{"n_layer": 9, "d_model": 640, "n_head": 10, "n_kv_head": 1, "head_dim": 64, "d_mlp": 1472, "vocab_size": 8742, "activation": "swiglu", "norm": "rmsnorm", "norm_place": "pre", "norm_eps": 1e-05, "positions": "rope", "rope_base": 10000.0, "rope_fraction": 1.0, "qk_norm": true, "attn_scale": 0.125, "bias": "all", "tie_embeddings": false, "parallel_block": false, "init": "trunc", "init_std_qkv": 0.0205, "init_std_o": 0.00484, "init_std_up": 0.0205, "init_std_down": 0.00319, "optimizer": "adamw", "lr": 0.00113, "lr_mult_up": 0.909, "beta1": 0.9, "beta2": 0.99, "lr_head": 0.0085, "warmup_steps": 348, "schedule": "wsd", "decay_fraction": 0.839, "decay_shape": "linear", "final_lr_fraction": 0.05, "batch_tokens": 262144, "seq_len": 1024, "doc_mask": true, "train_tokens": 1769000000, "steps": 6749, "dataset": "wikipedia_en"}
Each number is 128 + 24 x the weight over its row's rms, rounded and kept within 0 to 255. Layers, rows and columns count from 0. Numbers have three digits each. The size before them is the row's rms in percent of the matrix's.

# up: layer 6 MLP up, 1472x640, rms 0.0495, rows 1311-1365, columns 480-559
# down: layer 6 MLP down (transposed), 1472x640, rms 0.0493, rows 1311-1364, columns 480-559
# gate: layer 6 MLP gate, 1472x640, rms 0.0474, rows 1312-1365, columns 480-559
up1311 092:130092114114113166142146103149125148117129130160120116121137114087164138154134131154149129115096137132139128097120146137149146096158115136147178170126133167132109132137141167137167130177140133109107139152113105127130186098177092118174098141
down1311 094:060143116140156117131131135125142124166108148135105102139148099112123148166120128140094116140136124140109147146123167112104147154079142087113145110091116136165155124126122167113102134071126115142110104101174142134126100164091148112109154137
gate1312 096:154093190134121102160145148144092118064137156133128165143107119130143176141166080090132116136106130132108109148111105072142144110117134142115135121112150112108143125134144135119118134150164153119160147165111157138112149143130133118154130137
up1312 102:145137122097100120174124168140145109122100127106119138098136103118137149131147114144129123078118154120180163182140144131101124095126124111118078128146152162111124133126134140123151117148123159073148083131135161112130119124145127183135111134
down1312 102:159123138156145151105095122121116128136115116119135091128094113091093098118114119090111115110112137105117129131137123139094120153123150107099139159115120147129114103114186137166127134121090074128145092120127129133145119138155141133098123120
gate1313 103:145122083173129119103183106131072137138100135144108138112127146138092142116125137142118074134146118104128126143057111133161124134132123138145117128146135144125141138157140155099102143143088107110140131119105103068138148088139118061142128122
up1313 105:124131136164085135130108086105130127168131171113156151158095116148160080140101117104139168097116165138163145124154118129135118166121162137113122141121132119110115137149125140106135130117065150150155109131109109124132150130105118145142120119
down1313 106:089150118149101148137136152110150176129127149145149123116144143125135119118121131120143119157151129137134125144117101147114107168131117159141122120137117109120143134126138106119119127092150129121124091148096106130076093058120108125092132136
gate1314 100:103106142127192159064103121177096081181105147104118091103134122163100139174097126141168117170119120116100124115137171151137126128157146093122135092101146160161106151152135105135127129072151104149107159116142086129145141143115107159124077103
up1314 099:099107121087131146104123146100103154129102123154111075124113183051143115122124137075131162098118127109105117141123131108111120162148103114114158148097143136126125122171117121114132189125100121094139157147141130146143091121180112092158132122
down1314 100:144129124084125127120094143125159106104135163128115130079110125134127105091120105113141131159119070159101126151161105153154105142164112129120106155120147131111123114108119163159107079100144114101205134125183122125118124051121108097142060109
gate1315 102:116162113134148112131113093109115118083154121138120130161142123105126169128114128165120121095143161137106127153127192091111151148117127139131129171139150090134125108122147153121107119156161137157138151116120084115094130129133123134182102123
up1315 106:119125144172138098142087140152147129168126102117121126120098113155092140133122110112175129122146121113159106141150158155137128146171153146136117171096119131132145132154122131139158145115072156116166105065136117129144111150127115157107146139
down1315 101:178131135137104085195125127109168109090126138097111118145140161093099141153152142102099137155109149132167080111174151146127140128105147143119116138137095152092100127172126139132121118148126166168157141128155168143145178163139146126134153153
gate1316 100:143183137129088087123140168123108148160159116150107110122107167140151120136130154104109134078125141122123135114151159143134133151137106157130143103139126119135122142128104100094102149137137123177152130089126167123132107129175126103163111158
up1316 104:154136185113136089109115123113125152120128139097112083089161129127117107091142126162115146115144119141120089159145106159134119174140118173153125131163165127126126102126144128095176166171122111086153096147121119164115147179118112135096131135
down1316 105:151115164141107136145113156168131079122157108118133111108151090147105093134130103116144128112123117136135122097116100101093135158137129140141124097155100141104124094151103088141170119155108092122150112098140097092163144097101153163111105141
gate1317 101:142146132122130115140141098104138146133114139164150155091084137134156150135137171119110111132167132133168112112136128116137115144173113110149122085120075123139112136174089139151152117115102144151113134135080151140139107127105132119169126145
up1317 103:162109143138125188135155117147144128112158110126080126141131117165140131102108142125148135099145137124108146194150152139105123110126145128129136073127118115135166146155114098125103117105132115103094129129136107091179113106080135139100158182
down1317 102:157151123159129121160103122122091105164125168152125096111135156141149124120127104128155137128123139113133154121108131151123150092132136153112190144157120133151153135137134123104136170092161119157113111163148141129133163122146147130137144107
gate1318 103:103143137164124133119149159155121121157117100160116164117107154116136151198134127150134111139133137114121147115144167150160128149120108143133105102109119073143129095137129170115132117129117141095115145153141075110145154167098114095111082132
up1318 102:127130153118099146153106146119110070134090121143143119154148128112149102139100145120129133129119143130140146161152145138090148142158092084138173134158120120122133138110180097152147124135123144132086115112105118107112119103118116069117131125
down1318 103:150144137071158130142136152122115096131167109138118134138131139113110122143141148160107129127127106127088091155174135138164142094106148132135121140100156094142127129175125108129121106138097145148149152134084106112113121120120151132113144153
gate1319 097:178131130073173130099145095191115089150142129115084132082152098177163082131099104148110147176108121152107128101144128145154100139110135161136173141158126107179164079113118120125123125111137132165122139143134116120087114124147098104147065132
up1319 108:180119100092123151108165084149121145137149111106129090119167176126144094101116123093127134150136103196098143109154128108116112143120139122144140133136100152114136097102131119171142095150109085191133106166144125153106114143094097143154094138
down1319 106:119088133092086103164117136083126165139104167070135111139088174113093141165168164070168122102140116071113103110114131168145140121147137137115136097147112151091103132092143124091139139145088152127141116155148160167091137128131138168155140128
gate1320 102:138156119126157102103138102130148141076095155178104144143091106085147142156133110073147159093134137165152119085128135126140152104140157103113138128084109128105156167133143127105156124102166132151156121154151153180131122113163151140114088182
up1320 103:154128139122090142095146145137126091141105129130160108187114149140101110088101153167166110096114097140128151120128135140157138126150169125136134128123104115118139146151123104112117173149140118159115082137128124148102157123092119099143132141
down1320 103:102160103150139122143114157145152124149148104123130118157110103144130141107164153076098127079091125156144095151133106161127136116155108126158143189159109137180067101109139128132100154117112133107131104128097138057160130113156127177128147171
gate1321 100:107115123115142098118129071109119129131136118122116155109074160096123101150142112149142100132162157140119130141132181136113129157075164157096135110107185122135136129096122122145142107130162127144147061104133106101111110104121106135158130126
up1321 104:132147093111131139149126109113078115116158132120150139132121089159102161148145127111156155135117118139147135125130159113097129154119098114135149149128152157130080125101099106105143123131127089154133157149174163134094113139107115143125085107
down1321 104:129143110158097187153098150094094133131131086120120093092112129122189102149097159106120147146158171141115113144142150121081142145157096107126118123125076165084114136106123167115176118129159122117090135068107109099076125112113141123128126140
gate1322 099:102118144113121114130136099156148113107133125144126180116113124119131137133119145127083128131185097153145149124175113154106139161173165128141158099105095131133127130145142136146121135168149118124114149169150161085167167116159135153120095119
up1322 099:075134136169102143170118176082116126110136103078159121112080167142106126070114117171149119129130116064150120137126138093110104138154117096096049143149089131133115158101128139124150147150157123099100117109119119062125134135127154123146151106
down1322 101:072160114135147092120160141127129137121137136140140114145103186143135119097134119136184144152113097121121106106149104106125098123112103124118108125113139142129149132128119151134117145138107142142105111096105139154119144105141114079212103132
gate1323 101:149126107147162088131177100184101154144127106138101100106118152093164113126123109124100153102124166096103143126107159148132137139135134157128145123127157124120118106077142150118142123168170106161129127158131119150121120136150149100161120127
up1323 093:104122144108126106165130143155107145119140102122082128086122146129118133120134169113130137152146120132129144125137105150058164112097133114134122108103089122157105116163133074102139157113134138160091153146079079153117142085150133105131118121
down1323 096:106102165147093133088126110131094074114067150083137149127135155135115183115101094153144129134168130131148140093122158114137172134166112157124094139108110131116146111129099126147124111122087113117121119067119070131134144155157131109084152139
gate1324 098:124127115130167139073177133117146127136114117142141109125170130200112108102106123107126134128161115175099115151115104142151141149145134125122159147090115138135157115167128119114117138131097180131147144083120075152085154114117122148143074178
up1324 101:092115147159084119122114153132152138150127135135139171128138147153113082125141137115122130116108142111144168144118111095142163107152125139128087147122140166128112160138139106123146091111124132092177056169079100113153056090154105095122149132
down1324 101:110095106149099134149112130132125167053143149107163125131091127109098104136153110124162118142171126142120131129099156107129094129130101108171147111147162107094133169158148133147115108118138120130096128163157116098143097094133117125157143099
gate1325 099:145115109091118149122127159124119107172074111128160118131118107174131120107105136157134141149144096142073126129147099154105089135121147155163114102124131078125164120138119138090140156132085133128121172105143141095087105131126138121101092121
up1325 097:148121144114120112127092082159162151129107155165145136115093105102122178130114151143118147162136108117103111143143152124140121139070139119097139101106142115129124128137138128081131154096180130152130102154157133085145089171153167115148146132
down1325 099:115142140113146089129147120156134153115107118114104148099122121128140113113141141108172086174123119129073123114057141137125123146135133137156129145126129125127156105137112127161127101165082124115130132077117133074159139111124143127175136130
gate1326 112:138119148126116099119128092148096137088175122153131137143111098166107139148086098147086173186156173180134127141171146136136163136149102108143156122122163107097148121120096115085122175147136130105142144052153084134107134128152161115136117157
up1326 120:154151130113148073143133195084140151130139093125135122099127128100172163124150142138129099093093070135157121116104142152123114157107118112118096162111103116138103152098126124128111110151156152130113129131105100128100131140136100138123081134
down1326 112:123155142139093128082202166111102148132115154129121127068086158110121110094151165131122105091130132101133137119119103099142097131128126135143115123140101110154129167117087161146113110129162100145136069109127120166128135144128109132130139138
gate1327 102:140137130104114096141109135177110133140147160108127140126138094112116109119110158124178161081104095077117116136125151153125148122105117143144154092151148124122142079147127140130119141105105137118141117143106144164089103145121131102116116143
up1327 106:156115126115091106106178121148098116106133130113157098096093165167162139140082136117143124141147128140135127098121092077079196132127130138136161143161096110105153136083148068112168131133106138100120074108119164121114098151125163106126152119
down1327 106:106185159134117145102134131130173100190145140105160136127108096118110141098116122154151112064093139165110139064103119139115142122103134127105127120123126147119088159131134097140164162150147134122132140138144117091096142138093097148140136141
gate1328 103:178148125104122172141106126121080111145131107145126147104095114186153148136151108152110155148116154063144166139174103179133122136112127147148146133143128076095132127144122152124124106084130103131142096103148107078110145144114094090071092140
up1328 103:108144145137088118076130129123147126110155132141134182159116125114091158119135116142137100107120128139114090093129123132144120112144115121122105102119136142128115173133103108106098075111121168095173166117116142101097136132120117146129157153
down1328 104:148133122139117139127149181158143134192132116102106147141126164105143135081118116121104128170104098109115122149119134197146108119124135130153088071111099101127144126123169101111098154097150159125117094126125124142080111125102151135102113127
gate1329 108:124146152143130105127157104136100109164143112117130113111083084149129155156088099098105127126162130106117121106117153157093145171107126138103122088119129139144138099147084155118124157121125119141133150135101123147112161110132137125142077137
up1329 101:181144136125151118156153110117090098167176194116131134151104169135151137159129142178134117133131143100089120084171129116133110109156127163173141141124129127143119118158126137121074129168125128142120097151140087135142127128086145075131079122
down1329 107:177186117119125188144158089133113128125138140136135077156144110139165121131149100152142123116132130066167133105125117119113154093120100137115123122173125137123110115162203151160145111124163106112086093137151157113107112135112150072118117136
gate1330 104:126120119132104102121128132108129150152161109118075102073148209136140143137125132119171137037095133135113100126118146133130136121147116113116189108081182134095148110109146140144129159132179135167148108111134133119109074142168132141132135161
up1330 103:176103140137089129124151089116139158121128145148127113113092159130153141152140110137126103126124133116128133139088128123114139167126098154116130105172139137147164138146106155067130129145115156173119090114089084142125123112131129096113119132
down1330 106:135188177141095140182123108155184119079127138150124129140139138124103110116127072127122149136148125160134204109140149108128156115103112130108123119154105090151177122147087156099142152113091105106127139169109113179143118099125138106166139145
gate1331 095:075078120097124144158116136124154128112144092111129146118163118113106128151102075131131128120111159198131100097126150142134108122136078139139140112144106112146142138108149203120128110131164087124127069143117100135147149130157159079129138085
up1331 101:157119120109145133147119099116159115151107131117142097160141115126142126163127115140137137162119139173111138178146177129140102116151122103101116103124126153154141146152131128178127124106134138118152119114137105102131103133174151134107123135
down1331 098:142121125169092156149171130102115102153135172151112126103181151130100126116093108108150163174109151146101105084150101142077120095176102122167153114150133154150095129110175143113141101095115150121106150117133168151192124130146167124133127138
gate1332 095:142156153145127174110141144127115155096137138129129131109130123110123113119135158149126098099161152110122106071146134106132127133132139112112137110139120117138161141128147121163107149132125078133097156109146164153145135169159138142105127102
up1332 087:160125099132107131141139116107109145098078191126144127090125141135156135131161096157132087126099099163132154130119146123151172126128093095092150124095113134100095142110151150145158156156094154146151161137146108136113127106125157115165156096
down1332 090:121104134111145133138118110121102141140105114080115153135122111106106131134105130099132117128120143135129153113076137086150091106167128145118126139121122169127097131141148070176061067128120135162117141118155166139144155146120106181096079150
gate1333 103:191113139136152089126130109120152164151103126119124123109127106072083149080147125130112140141123132118099165148138170143110122167094129153128179164112149096091141095134130162066107107122122152110130120149106122141108140092115135095109122122
up1333 102:145119106139129120161116133168158147154129118133105158119196115144134144112120110202101140106143118084135122114142123141130104111074133138144137142150125148118119143146141141137138116135156114155141115115114156115113169126115160161109176105
down1333 103:104129126168109135135133129150103115126120134122151103131177140127155085115165111159130156144156166124137138102123103192076161126122085092136116116083112084138120130139123163149147170130138140134061140141144151125099142092116142138137127137
gate1334 097:136126125106133113117103119166100112124159100133166143123110134077166144131143099126125147122154182127127174092100122143134155091171164093133109160064096120178140161137119105141135123095144133103105096117158103120097099121157106111136158072
up1334 092:151120095122165141110124121109161109122126101133121121107126086098093114134143172104108084116146146146108155155087115157169210138123133114187133130146105123139105150114128147095148083133106119140118130136150110147130080098122127147127113150
down1334 097:133161118153128161111124108153133117125124127114138138155190142101144128109154112145123157111142104137162091101124127140134111134116150103153151134067105152141134133147117130128112156096141129125101132132132147166102140091164132135117145112
gate1335 105:103146115148107088134135122110105137110183126109158120144137120162103130152134190129159126171163142109192103155131156146153143149099171115112185153144113158155162104143163144159160091147115106098153134108122103108120096145107135149136118052
up1335 105:147124081225106112117142155126132111131090106162140102120148156101091177108136126151100150136123129152121134146130182094111182125124112150136113149127113163122142123151123119136124134113126113123155109143100165109087050101095151114125120074
down1335 104:129130130128142165115145108120109128139092121091085183144126161140147172130130123104133115138120128128127124139098150160176111115143113170079111135151116086086103108123152091108122144148112154145120116115151122136118114120093122091167161092
gate1336 096:131104143147088129142151092155144133160104147147089113099102074088143124138174163116151083173128126086125088098120150125153183107109131158111125137121161149137177081163156127181128117131107120151148107118156098123127098127132158131102109140
up1336 101:119148148146133112132134117165142137126129121124136094117119074131132109174100106146153153153166137105095146157127130104162157115119163118129108121107103112102110158131135168148141113125115136129087127120105143096146152122121119122129115137
down1336 098:149128114106101129133131129109133085168176131150121150148133146151122156097159141158116112142097123127134119086124113123063128158097125162103138162121119163160137163097115150122143144158134153105120158087117135147100127135143117115128151120
gate1337 114:148112133112116143148189097080138094130127123118087138126152128121118141159143106164105113155128157098163141144124145123130122105105179119122134141094134087131120134145136097107137095140163134096140132155141099109124131111073113149137087136
up1337 105:119102133129101115127093130098123153127100118093183145188150123125106114136122157175159119173113120123110093116148132131130125148124086085148116109175129156155150154095119117116146125166129090131148135120125131152090170085109153125138139120
down1337 107:146144120157090160167131134141094112120106101139149135143143105125141124099102116104103090119140086121116137139158091164128090120139091152075124168105141105081124125109134137136144082086128138109121109102169150126156175109146145108128129162
gate1338 102:150137146110118160134163125145094138124099094063100098125107117140132129122128122163132111141110117106132135132173154114135147150145148144169140127146102129111158111152082158084095168087147151163113155123154065154156148116133119094101095126
up1338 098:140114125142125113113107151134137140131139136154130131093102093149147181129131158111143129152127103114111140120116082143123125117129111154110100170148111125133131126117145114128155125163126072098123121149134115160132113147143116131081092112
down1338 098:137141106116130124158159100144124161136126150098130134093136125161123147151094096151108154122141121087108087122170130136169134150166161158120140121138127151061152117139117122148121167158120085107103198091170132137101157104145112122178109123
gate1339 099:134118141109123097125113120085108109114098111120118097100108136142099117104131106121128160112147169177148124110132117124138092158092116104137137134111131136134134096114160145134106134120143136157117085141156117152094133097151091145147127123
up1339 105:097154130140122138157091142128135150125129105152154165107114162154145131092127117142123163181105129147157154110106135178123116093102136103154125149130133144097141176106112118150133090118098154134116130100128159086127144126146149132089085116
down1339 104:125117093137110153139099148155160117126172121137145099115131143117112116125132118140117142163097126141156135147106105132088143112170109126098197119152144103133106138134144146110145118134164153120152121117100097097150156152116141120122092134
gate1340 093:173093082137143161166124129136119118125106103113123095145101102126103128149115124147084134130163149187140120147112150123114088153149156121148115135127096124156130114143139156126113138127133175113076153173161128096124161132141130114131149153
up1340 087:209127124153130115149131150148087141128140143171114149113089141151115153146092139153132126104136114140145127122124156147108147154084093149155128128146118137083111124126111148159140083105122134135135121132136120124147088144097122118142143121
down1340 087:144152120097150119123089111118137167086135116092138114154125144119160143105156123141179095147168110098152085102137141099127095105138145124125160152130169132167112157096073137134166131153136131160175142146139128115129129091149144135157153133
gate1341 102:110138117176124147175141126107116119106123140150119125101160114096121138129143111103144086109146154119123114139147150136162123128122121089116179117143137111129126112177136127130129137112155140091106124129099118152129069104152130170165168138
up1341 104:099124114145167131135125118114095119117124145129127137141124119128161143163116150093126109115150154133169128102113128106103164139057149115103156170122112149141118082165133107130115107124120138096086127119174167165098126166132098141145116113
down1341 105:138145135127155147096163074103125140106149127157150127088127110112100095120119135078079106101111150168146138160127111161138173120125109142133134178111136097125149121148138112155101121131102122101109162158122114149129125124094111131165083139
gate1342 100:082142139176135137117125105093119113173136157138163101123102137112119132166119135122127126170157133151170131122156152146114126114145099137154135090156146154094109110127147122077138106129124156157101141131110120142148104144140118119141108136
up1342 100:152093099103153150127100139057117103099145164135119123161122103110094148170116115112090167073133092105156119078132110164157137141155153156107121165099120129163123168104124119070141147119135177110139142105112142124150153089119131156165161124
down1342 099:114165139106104154152143116123141117156149114130165123132125103084155102145110099156168105162105122149104131075115105137144101144116134124103099132135108083108098120097155136147076102170141102115160112108143172111112155122087123102095144124
gate1343 094:169137085125123100094135117139140095135159113123143179113114150159100165119142128094127115123117140071111165141118145152142108170162165097150156147180114121134131120102144102129100134139099127091172164092116121148124108131123132162132094140
up1343 100:117126035107161155097153165173151135098111179163138106094103139126162130120179135105113139139126139168157154075141143157120158116163113102158087115134122126147122116092099142161106154141111132104098099122122175142093126137115124092126156123
down1343 101:088078107103153118117145085104147108140097149116160138145127134097193079146138127108135080128143163153123133152128107132125137127145145122106104146151155128189162079100124085140094119124123142138148101123146148155127151129130136104099101142
gate1344 097:138085107118140114118120087170093135165109076116167147133147143125153148111113097120111114140108093130103109141165135151100130095158132166146144130110101130150157139079168100154115121110084149190158143091133110107129120097131097122166110148
up1344 097:109114114130132158134154150136108192110113135133165118169127131126137117129143159132132138110111126129115127097104144119149123116118143116086117066098116179117116108114137122112137112171112153130132088130139116122116104091142123073106137132
down1344 098:126085151145132127135105118158135132121151168134144130144105127150102133115180124145101128064108093102150073137126149157178139159133136117118137114147146092104098116109121073137142137124155101098118173154132106093102132139114142139097083100
gate1345 094:120137169129125124144131125155107090129161070145158132143169079134089123137141183107114134159123121134159133129174144122155157129105148113153096165119179145129088105115123122111140110117112104083111147145160122096152111154079135163139128148
up1345 095:159111133167132139083106064142108163129160149128173116154114127134129143146142134098136141111141117125129152106127097141132080097131139117152162117143123122145110061116166141181135155112140096150075090193126156147150153073125173120136137127
down1345 098:162138098119149161090131094153093127109108168097111062135105141110143110145132097130161133167119103100142151155119167156144091119096072162077123097166122075160108121160157154121131112120115151142128132120144100171095137125142151103145092120
gate1346 104:104161140121119082139146091124145123127150076123111146148106126147132096120101114131132119103134115143128116115124124097099116131091073202158119140149189131107134127088159149153084102098072071133117124134094130122162089152120116133166143134
up1346 105:122150096128137118084089111119136131153102140160163123164089131098067182164097133152140117125135115125163175125118139138133115136172130078116119107128142126161116121096146082092086144087145140104134160118150083165090137145077096122136086165
down1346 107:154077095161155152116137154152164130130136160105135179125156091136198148160105143111116095158160119107147145100103094142109146136137113129151181110106155178135105175157127185114126134118129115114122120162183135121138118103135123117109115103
gate1347 102:144137143119147137099131159148112153104089117119096139128110169113137172144112126121087124153093144139105126105142118163118108107109130136108143124184176147137128165102130142119166112157134163100142151175140106160131143137136140142144117126
up1347 103:157108131087103135136184109103151162118125150142150134125126093102136124120125131160160176133136149143148138111099106116182134083093164150192090153120146163125189145147126157148136111121150164114100155118126130113133109135150117130157091134
down1347 104:129113138165119107154146159144087154094113139109152088161099150116107111137137129096110164133144187096182123099127113125155126115144134153118121143130144141134179100128123126138092141150110158132104131116106118107105096108118140135125112153
gate1348 099:125149113126099132123164135108137120116118117122142178095114155151105128143162080088087079169102126109119155135159164123110129133116164162112150101156133131119135159147097090133135137137129140129147159117135131126133175123129069108130100136
up1348 099:126145137117124125132120127172140047111136136104115132172124086161158154147103160143150101150138097144154106134163106139157092117157093134139119152140161156158113128125107124164115138099109104141105173130165121115133121108150160110133072128
down1348 097:137122142114110150125094154136131143095150119131121126131110170109116117113144108105108131123150125144088134152133110121098109132084129144132115094150117140091119093162115096127141131161149139123094129148166168139147157064124088079114099126
gate1349 101:089116150084146162080117126122079104146133100111080143142155159149090153138110111136097113150083102104132131155118148168118140120146142162127121093097139151125120134118112146145098125088120132129154152141088102120135144125110100147125077145
up1349 102:103131139108165106144101110132139088153111101115136130140105097157155141090148151172173066155161188126111105128136131177125103136098165139116140103118120111152131137160099110112107118080173134089099128115121082176132168140108148129135169124
down1349 100:098152125095124145121175148086128128136140121128107130123123151121136090116161146125156137109108074139107159124143116109080125112128090131110117106134127128155128113117102125142158125069135120164135135133141123102134123136143172151128132136
gate1350 098:153145103145154095117105125161089106157178093142120109164131103103131122157120156092125100114156092175149144145173119143066129128151132173166145067106181106136120130171145131121113153116108155057112100134138147106157145117116121124146135137
up1350 101:106123094149117113154108137097121128128138158160097159153122155152129080136177088126114133084113131146154141136122112167089146115129108156091095126142098094105113145183108165090146142150112160128141162164131096131118111140161149142077147141
down1350 100:090156142137142106121132153118183109130086132093121119155139118135148139139111117114135147198107120131160115084098104077105142072097139154106111158121110124158125186104154102125097144125146094105149127110127148097078111135090130127105151127
gate1351 109:115138153117149130127105100110133123185177140109153119147122144152104112175142131147138166117153111067113114127145119124117100160102126165121106159136138092075165135125118123083168110130101178106159114130134100116123139141139080092106122096
up1351 102:108128139093094121156121087125107143131126063146126140146140117096077130160107112137132102139146106119124165139126148134084110128116149156116116112113093116145178126090122124094140094109142128146128130149061117129154170120117139112133117169
down1351 103:127115131111117160149161189095141157104145103123087137178118122118152133126127130147141133115151159134134135177121131109109148121147149114071147106150156128114104142156130074169160152160122126158125150117132069076146096125130120142088145108
gate1352 100:162139103103129126131145105107112101119147080110110149140162127146147163109090107123101160134132104110153113169129133103173143146115105157091135134129104102115179132141161161150173131090128115093109133126135159127108064073111164130090163195
up1352 098:149153141131093127104127139098106070105145137141095164136128095155168144104131085080115144096151099125116111080111184114144147111168086159120126146137137138100107130166126140102106069121149146110129144112175097103098091121110108149093132110
down1352 102:165121108107123109082140120115147102127096113083140135113135131113137133112147140124111158126110130154077132114151115094081147108119134138158135100138117120093112131186095087167114127086129120115112118126112125107140152143127072143087113153
gate1353 100:091115124123111147124156128154117128116142099121110108157096175088104148149107122126120144121145150122114151127146128153119119116145148127122126132167175123111139158135151135078086141107113155113145191136135114087129165157134154136091135139
up1353 098:185128118113124096111170123163125128154145117092118157094137124117126149104109114089131139143107087106166084136103158115162142159113134133133111120105085114122158160161137144141156142100155133113116132127118151131133139098128088144097096101
down1353 098:138181131108101122152141104120117127122117101099152098125130126113154093128128119120150107060120092126101136136138102073123153135111087108172168129139120163162117115138126140155126117098139169154121137100118098122108119107104130118091113129
gate1354 099:107090163121089130178100081110132099111147084089125123124146136147157086125119107108126085101120145138126108133188090172100137126078120165110106099077133106109131146124142135142147146125174137111204166112131131146155113184144152134124118127
up1354 103:100087134127096137154122161101105149137145139128126112103093133150128103148102136187114133145137144136152105162095147129160126119162141146131150097091152127071132136124110169077112149117129144132097129175128124125136139097119115145111171137
down1354 100:109117130138089099084104103109143121059149135124153162112151103121150079183136112167134124101106131143125127116144115136097114144141130129106094171162135169103137154153163138122150120151186114128162170100167133128141142142125098156154115164
gate1355 104:129134083143099131160150146119119119139092137160100162111114121089137137121098114086092139142166133134142130149101174153154091159126106133142166129143119129146139123099109107138134113139144140216134118147103140105132141159116178140112090134
up1355 097:122160117112119133139109146159111164122135133147180116148108160093147176133160140105110126105120138117145137103132105116125096119108108158132139124162096139161129108134119155170076126077135116101143102134133115136175133127090149096103177089
down1355 098:161090108109136172158124130133186143102107105177123182143140157087130109121122119114112158081123087162127110107138126136113135151104110089144107120132117142112140141150104143098114152163150113128152171144135138150117171125167104107120134109
gate1356 096:110129118098130105110121132102105125125149122113157135151173098148172145102162115131080130181143135106133106072139112136139126118134169169176134069097111128127121109152139136153090129120129124096152124135149134142106148153107138162085112133
up1356 095:063143122141134152119141125166108093143088181158103151122134109105130133127087094156145163149147105134137147129099163100164076101155130136087125141140124157143175137096129174143093130114109121114107168089097136146143100138127117107096105093
down1356 094:123184116107132170124117127111101137102183165117110132152157083112193155127133089142160147120142108126123128105140103138115175144102121097124105107099124113142108123122155118091116125103143152124115144110124133129164127174105113131124106128
gate1357 102:168116164099105130125131179074131150138121134109127123103108047129132088120093141126134102153161122097104120156171138116127098130088104123134103098113141115097152102102130118121142131150143125112135110102148115137159135123117166109121144090
up1357 105:138085136113130140159113176156139074184120086132159124114159137159137145111137089165116154140101154118162115114122137108112144132131089091134066124142080071126086129133130155090112115134123123069160140101143169104120116149130138169119137126
down1357 107:149139127090136116156077155147105119087109145107123150100143145160185163099128143114190121170149167138157139143126148086139159186179147084117104104112128158128111149133166120134127147083168107075142114153147113089108108116132088165134113140
gate1358 092:114139136099155149118101142144098128129108096162125141089121144142116124146137146160086114117160133148111114099141118129135134117116136118144120107125124160151130135134138131150105172120113153138150134168191156136133129136095147158122176100
up1358 092:118119135134104090144115147115127095176076104111129116146119146121126127135110117099115142145130139175100131131165133103153137174105161099103136136123158118106123111120085095131096110118117121113126121135151117132136069089097125104101097162
down1358 094:122128153125132112129123167085158116107130147104110118128145127145160133153101136118123114111135136106164129182106154121122133123104100136136128095135123139110090092123100125137112153109138143124117137131132137115089121119128131137123118128
gate1359 101:110121107112088092115148170157111113121096127177103104124105112155143100148100114150147176158122137086138127093136187133157139134128141095132128096086118131126167097118127125119174127064147109118162129142124131158107105121149138140088145123
up1359 107:150107128135123148163130138070128128106127170112133128133132099131121133163127136165090105110116119123136136135132108114153153122138127098137180109151131126114184185120142151134133138139112148118150101123119140126133124150152162124096141171
down1359 106:122134134072127110103122128090137104157137137104161112134125120135123115104133088116180102088106137135120147144119166141146072113127128138175117087102100166139150149147153141099138147129122156127127157151108121150118132138113138115106152120
gate1360 102:117180148174188102104112105150090114104127129096112140123138157150143091146125144134083112149151125161112158133136124128114163100121114119110155175124114128123106091130115179142134123105126080162104105122150119118138091137102118110089125167
up1360 099:143127086081139137088129152102134148123113137109119072147119130140096172129156169111099118115149132129137118110106168117134128116183144121147159132153119150119159069132101135112108165123132124119138152117128101144107178120096151115131122132
down1360 102:167133123138100106157111155124097116132147127122123100123117148165148174141106139108142108128121160077172120145137128144117106127144081084110178126141113092127138138130137134121135129166145111120123137108137148091118109154125177143134132076
gate1361 099:095132160116118096127151111148159121130206154116088175110111131121131127102151115137125122123142096111151095144098181139104165104107146115105165133111138135135098087143134169135153139139162112125116119119124066129163097146125105150127122089
up1361 098:167110185151109156123110087110147157141098152142123124096105126109113125131119110150141123099137150121119142136160185175113124092124140064144139093130099114128110125120109128153146125103162150076102149158123117138137101142155106160107156121
down1361 100:115128152103125167176114137128134156111112193105183084135145161145130142066072109113116099105070129163094118136138130153131121152122126080117169086139129180132146147102099136146099081116127095191146146148111136179110086170083097097132158104
gate1362 103:117096119128126130145112155098126070119143156127109140104139073134136188138128124100119128131137135121171126146128095147106142149134073087159111113161137145096110098125141150160142083088113129126191121158116145102135076121103145124111134157
up1362 099:143122113102116117116145142187124161105142101124159155147143159102146118131140161122096105150100095158105096144116149136125107106118107140153133156127133152126118148182126140135175108152128107140139170172115159150154117109086126143124109128
down1362 100:132104115149093126178194123116128150101126110121106133130168123134092106165124128176142142129150129174105146139123126131117140151096149142098113164144111102131146117161097158091117134113105151100155112125122088109129099125141072117134135142
gate1363 098:108144156086150107104127170084116139136150118134120141099122102124139138120136124113085115119101108136081126113089174103132089133128155155166121101083133147128147135108123111144132091151185117125151078134131138133112145086121144100139144087
up1363 104:127106106163179149166128103119146111098138154073098118144151070110131090160088113164167118125110183140132166117110150145114144097108161210124140092149103129112144174162145084125081118075152093123134114108144095158138145106151155137122123122
down1363 103:112140116120117129130166151109153147113141190131164110085135144144111133129109151111140165144077165119119146125139082127118161086118120128114145136187082126070151171086101111115149085143118146077183142129100144121152148113173135094171119148
gate1364 106:144126144154113113127134133096125157082135146100152123154113206125157118136075162184122122138114116073157122128104142166157096168145144098099193126158103118120146175146152147130161145155076142172106152139122136100143089135083119115118124110
up1364 102:092146111108138166126112136135143098158125147151103144133113113104141093135121129128143096119146110149143142148133094108100172091169140124140154119100116133122158129139122096146097166141143107138100209109156122153148120149131137164125116165
down1364 103:122155124135147148107100139141108091144126157145124142145146092127127114112088134123115131145071105135118154090170140158164112102150141069091114112101107122087118112111111135170126114103135107126117137109122143138101145160157105121098099160
gate1365 103:137111123196107128112107095127118127080126099137084086132133148116158123162163142137142140180172100144133105115097165079124141163142107128137129085132139153129123107115134159128148102127100116129153137114067137179141130109119147139142169170
up1365 104:159145116109144166161151123112101138108148109090059103106112171137120141152101095179112116198127109111086074124145125135104122140118164135095125094125099129156096130122112124140146150136155120120132141102098133092120127150182160161114141139